From a checkpoint of a small transformer trained on Wikipedia.
Architecture: RMSNorm before each block, rotary positions, no biases in attention or MLP, untied embeddings.
Training: a variant of Adam for these matrices, 163M tokens, 4966 steps.
Each number is 200 + 40 x the weight over its row's rms, rounded and kept within 0 to 999. Layers, rows and columns count from 0. The size before them is the row's rms in percent of the matrix's.

# gate: layer 15 MLP gate, 256x128, rms 0.158, rows 235-255, columns 64-127
# up: layer 15 MLP up, 256x128, rms 0.154, rows 235-255, columns 64-127
# down: layer 15 MLP down (transposed), 256x128, rms 0.151, rows 235-255, columns 64-127
gate235,107,251,196,215,280,182,227,210,227,236,162,158,187,195,205,217,248,202,187,144,231,151,160,221,126,257,159,193,217,124,212,155,183,226,202,175,210,216,281,117,202,193,191,196,226,220,191,152,197,231,182,201,250,253,214,126,84,264,219,198,230,169,179,227,266
up235,106,182,184,204,182,253,182,210,223,249,253,349,225,269,186,175,171,181,172,225,199,221,188,198,238,152,196,147,196,267,214,217,207,155,176,145,158,176,161,228,178,206,239,198,242,134,254,184,177,220,233,246,218,138,136,230,269,197,238,234,235,138,135,178,122
down235,101,242,181,212,271,201,227,221,235,134,269,175,128,256,178,199,237,134,268,195,192,246,256,237,156,177,241,203,193,234,233,235,199,204,221,187,236,168,228,205,240,199,197,233,217,141,198,216,207,154,207,239,218,238,205,230,240,227,172,214,230,258,171,187,180
gate236,097,170,221,137,295,218,211,166,177,280,151,211,240,248,195,231,265,278,240,179,240,180,107,181,161,196,227,199,143,231,236,223,221,217,196,127,198,253,208,221,192,167,177,210,271,211,215,186,212,258,188,194,166,221,168,157,186,237,220,203,227,280,217,216,197
up236,103,253,195,185,184,172,191,204,228,182,135,160,103,205,137,134,203,217,218,211,182,195,191,202,239,246,218,258,235,148,241,186,225,152,239,217,129,220,186,184,165,161,222,209,147,224,183,291,177,221,233,184,205,165,220,169,231,235,98,212,276,126,228,163,237
down236,099,255,260,209,188,200,165,122,232,138,173,203,246,178,148,224,193,153,224,200,263,185,151,165,216,145,191,230,241,229,220,184,99,203,199,183,206,197,170,204,130,172,244,170,244,171,142,210,212,192,234,169,258,243,269,244,162,238,217,189,199,205,164,279,207
gate237,107,266,237,185,224,180,286,201,223,224,147,225,196,213,227,202,193,236,185,181,231,236,150,179,182,171,162,153,128,231,180,143,180,138,194,225,244,232,155,226,266,228,130,175,178,186,217,229,192,227,220,176,213,232,240,229,219,239,255,192,207,199,143,191,256
up237,098,212,194,298,213,191,209,239,221,216,227,217,169,126,156,164,125,238,231,249,226,257,152,165,220,246,252,180,211,205,161,212,257,224,181,226,203,210,241,220,184,178,140,165,242,172,192,242,234,190,269,201,208,165,224,198,169,200,190,201,219,223,196,260,225
down237,101,219,234,205,198,176,163,161,268,162,187,224,242,208,192,232,153,236,210,162,171,242,190,175,168,209,172,151,193,181,242,170,204,237,170,249,199,171,197,201,201,161,205,226,214,199,188,180,200,124,217,215,242,261,248,158,270,196,192,272,228,227,170,194,209
gate238,105,196,139,200,218,241,278,242,102,202,183,212,240,139,159,207,263,139,231,193,189,187,239,158,251,149,188,190,238,152,269,223,188,182,206,236,201,192,203,229,168,163,236,224,199,276,190,174,152,261,170,206,147,183,220,174,190,177,157,165,187,215,285,76,176
up238,103,234,164,259,176,235,208,183,213,175,233,229,245,217,185,216,235,202,184,232,194,181,264,240,206,85,214,215,159,144,142,150,169,318,187,200,176,206,222,170,178,177,153,222,245,197,196,133,166,76,212,270,197,222,206,192,186,176,196,178,152,188,212,238,170
down238,100,203,136,218,189,120,227,202,174,201,243,176,196,193,173,240,235,193,149,210,176,203,173,224,226,205,218,193,199,242,204,189,186,311,173,241,186,238,171,179,151,207,150,137,257,212,235,145,140,205,152,194,227,174,136,171,241,235,273,225,308,215,273,199,208
gate239,100,219,161,250,249,243,154,210,127,204,242,264,252,227,213,198,265,197,254,97,158,118,145,220,205,247,184,205,256,164,129,173,228,249,192,294,171,244,229,198,266,153,233,170,259,197,139,189,153,168,222,253,206,212,244,179,257,241,151,271,232,204,281,239,228
up239,097,266,229,131,251,151,200,176,205,234,218,209,164,219,165,296,228,225,178,143,232,227,189,219,156,174,245,257,195,178,183,225,168,255,159,213,154,229,144,247,187,145,141,163,216,168,210,269,190,135,242,207,243,226,188,219,185,288,223,98,247,276,226,173,163
down239,098,177,127,187,114,212,254,210,226,185,194,253,185,260,226,187,214,196,170,168,211,261,170,184,245,182,238,221,195,271,179,195,176,241,226,254,235,173,189,172,115,187,173,162,197,132,178,166,233,149,247,261,214,248,263,283,208,217,247,204,203,129,198,195,101
gate240,097,232,221,238,174,232,132,122,218,294,150,201,167,215,195,201,239,202,162,174,234,168,153,143,153,236,175,163,253,194,231,248,243,198,238,218,96,250,253,222,168,259,269,230,198,176,197,164,208,148,229,172,181,122,228,251,219,146,192,209,170,119,205,188,185
up240,104,211,158,142,185,214,184,229,178,168,177,245,236,207,176,190,164,209,206,314,240,191,221,181,223,165,157,264,215,241,182,223,242,182,275,169,148,201,307,119,126,209,141,221,182,241,161,283,173,165,223,161,208,164,182,173,222,176,111,201,171,220,127,167,135
down240,101,211,279,239,192,272,288,244,178,217,194,204,173,227,253,206,179,238,251,216,218,238,224,212,158,198,253,263,212,150,212,246,236,279,163,169,190,187,264,236,183,204,180,132,167,195,215,203,208,201,179,195,239,200,161,263,209,175,181,188,133,233,187,238,201
gate241,101,285,196,210,213,161,214,208,162,203,164,151,192,263,153,226,285,158,217,150,227,211,262,204,199,199,226,199,183,181,218,281,239,183,182,122,214,218,248,121,176,195,175,214,195,150,205,273,197,217,235,281,176,262,186,230,225,284,179,137,192,197,219,147,217
up241,094,228,209,286,283,216,171,204,275,118,223,182,206,164,215,206,183,248,241,183,217,248,231,216,140,165,201,209,240,206,189,211,206,171,177,215,174,158,207,237,204,172,186,107,232,261,261,186,184,249,257,246,228,164,234,199,252,103,254,252,187,170,143,237,207
down241,094,178,290,202,220,171,184,186,219,225,191,190,208,196,201,148,178,290,224,243,205,211,211,166,227,225,165,179,235,280,248,294,235,251,205,241,237,166,171,248,158,188,228,193,242,268,177,154,194,272,174,210,283,239,202,221,194,215,225,184,122,203,163,169,195
gate242,095,238,131,168,173,202,225,218,137,205,105,172,190,167,159,190,160,174,214,153,205,213,238,132,221,261,140,195,234,132,179,218,195,198,176,196,115,264,174,226,189,253,157,262,155,162,178,184,158,194,238,108,231,207,183,186,143,223,216,222,278,227,146,182,154
up242,102,215,239,244,210,136,215,226,172,236,217,182,179,225,98,171,181,164,182,199,224,186,171,164,184,134,229,177,194,243,196,234,223,195,156,243,150,171,204,165,244,236,184,152,233,127,190,169,230,120,168,263,233,156,262,226,192,130,218,143,187,178,132,249,203
down242,107,158,189,189,183,223,257,175,199,260,192,217,179,190,218,143,167,253,237,209,184,177,187,179,180,264,139,204,248,167,181,177,188,190,214,212,162,243,115,147,226,122,116,199,257,207,205,209,225,186,201,191,207,310,199,274,202,188,165,185,228,158,234,114,158
gate243,090,182,186,227,208,188,227,143,232,207,177,213,183,226,183,217,213,210,166,216,206,241,212,258,195,218,149,153,138,137,203,183,203,179,181,210,248,275,275,266,190,204,229,245,170,189,164,145,264,229,272,229,211,231,241,228,147,236,230,286,228,237,230,190,238
up243,097,234,165,167,247,221,207,206,167,278,173,187,277,244,206,228,176,176,204,139,193,156,210,155,269,123,174,123,220,211,219,234,260,273,190,163,221,162,191,138,193,131,218,213,237,165,232,194,218,144,204,268,252,234,260,190,255,166,188,127,180,225,195,166,134
down243,103,209,157,150,283,204,298,255,163,208,215,215,292,238,198,238,151,202,169,118,258,199,235,215,239,227,191,166,148,130,155,165,193,140,202,242,170,250,243,191,215,180,137,295,228,176,166,177,247,125,245,309,174,183,223,220,220,204,220,169,192,231,227,214,196
gate244,095,210,166,203,145,182,215,179,171,237,157,213,189,206,125,254,205,249,228,170,150,143,204,265,256,230,158,226,177,208,247,242,244,263,157,237,154,208,215,182,229,224,230,245,262,207,222,152,153,220,268,226,127,238,225,225,176,205,248,211,117,111,170,244,167
up244,099,197,240,267,164,185,238,311,235,238,185,249,173,159,209,205,222,185,250,240,189,174,209,192,197,186,207,224,230,196,262,248,199,243,189,194,153,246,168,188,197,178,191,275,183,177,169,205,243,111,138,280,172,145,213,211,164,197,195,149,158,209,176,207,169
down244,098,196,197,154,223,243,260,295,151,162,201,222,112,198,204,271,243,195,195,211,224,246,181,173,170,223,174,209,236,142,177,251,242,202,270,207,174,228,143,216,210,167,152,189,229,237,204,186,190,242,204,214,196,212,161,128,169,281,150,240,200,182,139,168,211
gate245,094,201,149,172,179,196,125,227,161,221,202,218,198,201,227,263,159,130,121,146,247,127,155,241,212,242,241,178,159,191,187,198,208,273,263,246,133,202,208,231,224,188,281,260,201,209,123,175,147,155,194,216,304,172,182,138,232,211,207,177,177,219,125,176,228
up245,098,181,163,251,264,224,239,260,255,222,201,123,237,131,182,203,124,146,128,175,269,214,115,230,264,169,139,172,179,225,140,166,207,210,200,210,200,214,186,211,194,217,291,201,220,177,161,162,199,157,206,249,209,192,136,222,201,192,222,166,175,157,165,172,278
down245,097,210,245,303,175,238,230,173,226,204,214,175,229,223,195,217,216,175,277,187,235,234,187,198,139,160,214,147,224,174,133,230,185,276,302,205,161,198,109,203,197,205,201,186,231,234,189,238,216,204,213,215,185,223,237,228,255,221,160,186,151,147,187,201,244
gate246,103,189,179,200,195,278,237,157,232,223,155,185,203,187,160,260,210,273,218,192,186,235,217,196,219,216,202,40,157,245,262,201,163,176,78,157,160,246,255,215,248,211,244,160,203,139,105,215,232,189,219,239,205,254,176,249,174,130,200,185,213,237,257,206,151
up246,098,170,216,175,161,225,189,204,192,159,190,221,185,233,262,181,245,118,97,145,168,163,190,197,97,209,237,233,230,188,210,268,189,166,225,273,202,149,122,242,156,195,214,247,227,138,225,123,170,200,150,180,197,124,231,207,247,229,167,212,200,231,169,147,224
down246,095,193,188,271,264,232,203,180,250,229,198,216,203,232,193,248,188,173,182,168,242,191,232,204,181,258,166,163,186,227,259,171,143,239,182,243,175,122,204,207,178,220,203,211,169,208,214,247,182,186,242,250,164,191,238,239,221,182,221,175,162,242,240,223,192
gate247,108,167,161,118,146,137,190,190,175,255,162,151,177,186,159,181,256,239,154,200,220,153,231,124,223,176,181,188,131,186,247,151,145,197,196,222,206,194,202,130,190,215,210,176,240,271,138,211,230,205,178,133,186,259,192,240,228,245,186,163,208,214,118,214,196
up247,100,225,214,235,181,174,158,222,160,163,209,180,221,254,243,110,201,219,173,180,225,254,188,212,230,233,217,140,198,198,178,162,189,191,247,224,255,181,175,165,215,235,169,290,250,157,193,248,190,130,250,223,223,191,196,281,298,212,193,225,258,227,127,228,241
down247,101,179,242,152,263,225,237,173,258,269,272,254,257,240,233,257,200,157,135,171,169,232,158,157,162,220,171,203,211,164,222,135,149,193,234,167,135,174,186,143,182,206,181,141,209,205,222,282,187,278,169,251,149,147,167,210,175,244,179,203,193,292,244,212,146
gate248,100,154,185,143,226,203,258,177,191,173,197,171,144,278,136,232,212,233,214,153,225,232,233,222,235,191,186,201,88,280,139,149,129,186,135,217,211,227,145,229,140,167,183,208,178,201,229,152,146,155,247,195,189,285,198,199,155,275,173,191,192,178,191,176,221
up248,099,228,297,205,120,203,174,244,210,229,168,187,253,155,153,171,215,196,173,193,222,250,142,206,174,166,265,173,212,259,199,238,240,222,227,226,199,149,185,217,199,212,162,245,252,76,204,164,170,145,166,260,199,185,209,154,177,231,172,175,232,247,172,196,218
down248,101,149,185,223,226,208,190,225,218,179,194,210,212,209,218,266,237,217,108,220,210,247,191,263,261,241,273,149,191,226,120,264,259,177,173,172,177,197,223,182,202,168,58,167,326,200,161,185,178,263,296,243,195,174,140,183,168,176,167,290,191,168,185,202,211
gate249,096,249,129,175,206,222,204,201,165,173,202,238,181,187,220,219,245,220,192,221,243,213,276,280,179,128,221,200,132,270,136,264,210,217,272,192,253,174,231,189,189,224,131,212,193,253,225,187,246,225,217,213,133,171,207,149,232,196,177,244,185,206,273,226,208
up249,095,179,219,158,277,221,173,256,222,222,233,204,244,239,106,240,203,192,186,198,168,152,189,173,218,201,218,222,167,195,145,236,187,150,107,201,196,238,205,193,118,161,192,114,100,165,151,168,138,215,177,221,199,172,222,159,190,178,136,146,207,245,265,123,173
down249,096,212,163,196,249,245,190,225,234,174,201,97,240,240,203,259,220,230,208,166,213,176,297,171,180,202,220,211,238,255,141,218,261,187,305,215,208,197,248,168,200,183,162,232,164,160,193,214,200,154,177,236,212,125,130,173,238,201,220,207,122,268,218,236,188
gate250,104,256,135,225,220,164,248,186,206,206,229,208,147,210,204,198,213,227,234,140,235,225,134,208,241,166,135,157,232,149,198,240,204,178,245,175,102,166,200,143,169,190,259,206,235,196,126,175,269,147,236,247,162,246,264,183,240,215,188,195,171,187,179,190,219
up250,101,311,219,214,196,152,205,211,161,230,240,246,167,150,189,248,235,279,144,136,173,213,227,183,237,163,193,154,233,212,243,171,230,222,163,234,184,137,140,280,111,232,268,193,105,239,181,205,180,136,211,209,261,302,207,177,242,155,217,206,201,191,220,216,204
down250,101,207,204,176,174,140,157,230,224,234,175,188,200,209,208,202,184,197,215,271,197,188,279,261,153,201,151,249,152,170,187,196,190,204,260,123,235,258,172,138,196,170,110,219,235,278,195,207,180,129,102,187,242,178,232,220,171,177,225,251,211,206,207,218,243
gate251,102,235,165,161,208,225,161,173,270,165,178,207,120,206,216,220,203,177,186,271,129,181,229,225,155,174,180,201,166,146,163,172,233,181,93,282,188,194,246,194,158,220,207,142,176,222,206,218,235,137,278,156,166,154,252,274,253,237,186,196,191,151,201,192,237
up251,109,168,201,210,210,158,107,234,168,240,206,210,155,153,149,249,213,202,185,154,256,130,214,249,216,187,170,226,271,219,180,232,147,192,208,178,235,149,188,243,183,229,202,176,132,204,154,173,226,206,217,207,154,237,185,283,217,212,208,248,244,227,215,309,195
down251,108,239,180,229,168,215,221,264,128,183,205,112,215,189,137,181,239,159,179,186,156,171,175,197,237,211,182,309,186,171,232,209,130,94,188,195,147,170,198,164,171,196,245,146,188,220,162,265,131,224,215,157,161,186,266,136,118,216,216,220,167,243,188,217,185
gate252,114,187,119,213,229,250,297,145,234,206,172,175,177,193,183,205,191,257,148,238,212,163,215,222,224,226,138,179,236,166,174,165,185,203,198,239,218,247,188,259,251,147,196,232,268,111,158,259,145,191,204,230,220,130,168,261,179,221,129,184,183,186,221,155,229
up252,104,194,254,154,139,253,126,241,162,205,158,191,152,213,119,198,213,152,213,161,173,139,275,224,194,217,249,216,139,195,258,232,149,211,146,165,185,219,177,210,222,183,168,249,240,200,201,171,172,290,226,235,236,223,248,185,247,275,279,204,241,172,165,229,199
down252,102,212,201,148,173,214,177,198,177,240,198,140,169,156,179,146,214,166,98,265,154,152,210,205,188,166,108,256,190,136,155,238,177,206,210,226,220,265,175,177,154,209,123,243,179,204,220,187,224,177,126,223,193,225,260,215,164,170,226,164,194,231,284,174,218
gate253,099,249,126,200,226,194,237,207,201,196,125,260,240,270,108,185,200,184,180,180,165,198,178,212,159,202,218,215,206,253,207,230,193,140,152,199,174,165,195,172,107,292,199,225,245,143,160,237,196,186,229,169,178,243,195,286,175,210,243,185,221,281,194,225,265
up253,101,211,160,85,209,183,207,163,153,187,176,229,196,191,160,162,192,194,175,214,197,174,220,233,152,224,193,172,141,218,166,270,153,193,202,215,196,276,171,127,76,199,209,154,182,250,199,141,234,195,202,230,233,220,167,162,220,249,253,184,199,292,197,178,209
down253,100,193,174,241,214,235,166,157,265,248,216,190,154,191,150,171,175,271,137,168,210,182,230,260,161,216,217,169,212,254,253,203,151,224,162,261,178,180,143,219,190,193,197,165,227,220,297,184,222,107,185,188,127,157,168,304,190,156,165,196,212,277,210,195,131
gate254,091,214,156,237,215,203,132,186,196,227,219,251,182,194,142,160,211,152,191,187,184,205,246,154,248,172,183,178,255,172,176,223,114,124,172,170,154,192,276,217,200,206,230,193,250,159,239,176,235,143,166,272,209,160,224,183,229,185,289,202,256,235,178,217,242
up254,095,196,164,211,189,232,129,218,203,268,193,191,131,123,190,237,209,210,234,222,181,172,223,257,294,173,161,171,133,186,227,243,220,216,203,168,245,178,187,244,282,154,227,232,267,259,241,255,134,228,202,198,218,243,287,199,239,116,216,287,173,192,142,291,186
down254,097,169,174,159,201,176,259,161,173,249,126,202,210,244,213,167,134,188,230,219,191,214,152,181,119,142,196,236,195,222,197,92,224,222,181,178,217,166,242,219,159,176,221,166,240,200,179,188,168,164,171,164,251,219,185,240,226,118,188,197,238,268,209,199,220
gate255,106,218,203,137,240,241,158,139,255,189,164,212,230,229,246,208,184,203,204,174,236,186,197,254,285,259,192,170,212,211,185,172,175,249,212,221,293,288,226,116,175,142,227,286,222,175,200,182,192,206,228,231,244,242,264,214,156,224,220,199,161,169,238,171,199
up255,100,221,189,175,240,199,299,155,152,223,202,273,209,207,127,160,207,160,237,232,201,199,222,208,149,139,177,188,222,150,191,170,290,152,95,223,141,166,217,254,193,239,239,156,215,163,241,263,207,258,206,196,150,204,206,181,257,184,134,209,233,198,122,203,239
down255,105,244,111,193,239,141,299,192,124,214,222,233,292,270,184,161,137,233,198,183,175,161,262,233,238,245,211,194,227,150,160,240,242,171,149,234,214,116,216,202,205,162,235,189,201,185,181,213,278,190,234,225,155,205,196,210,201,154,139,167,220,243,199,189,252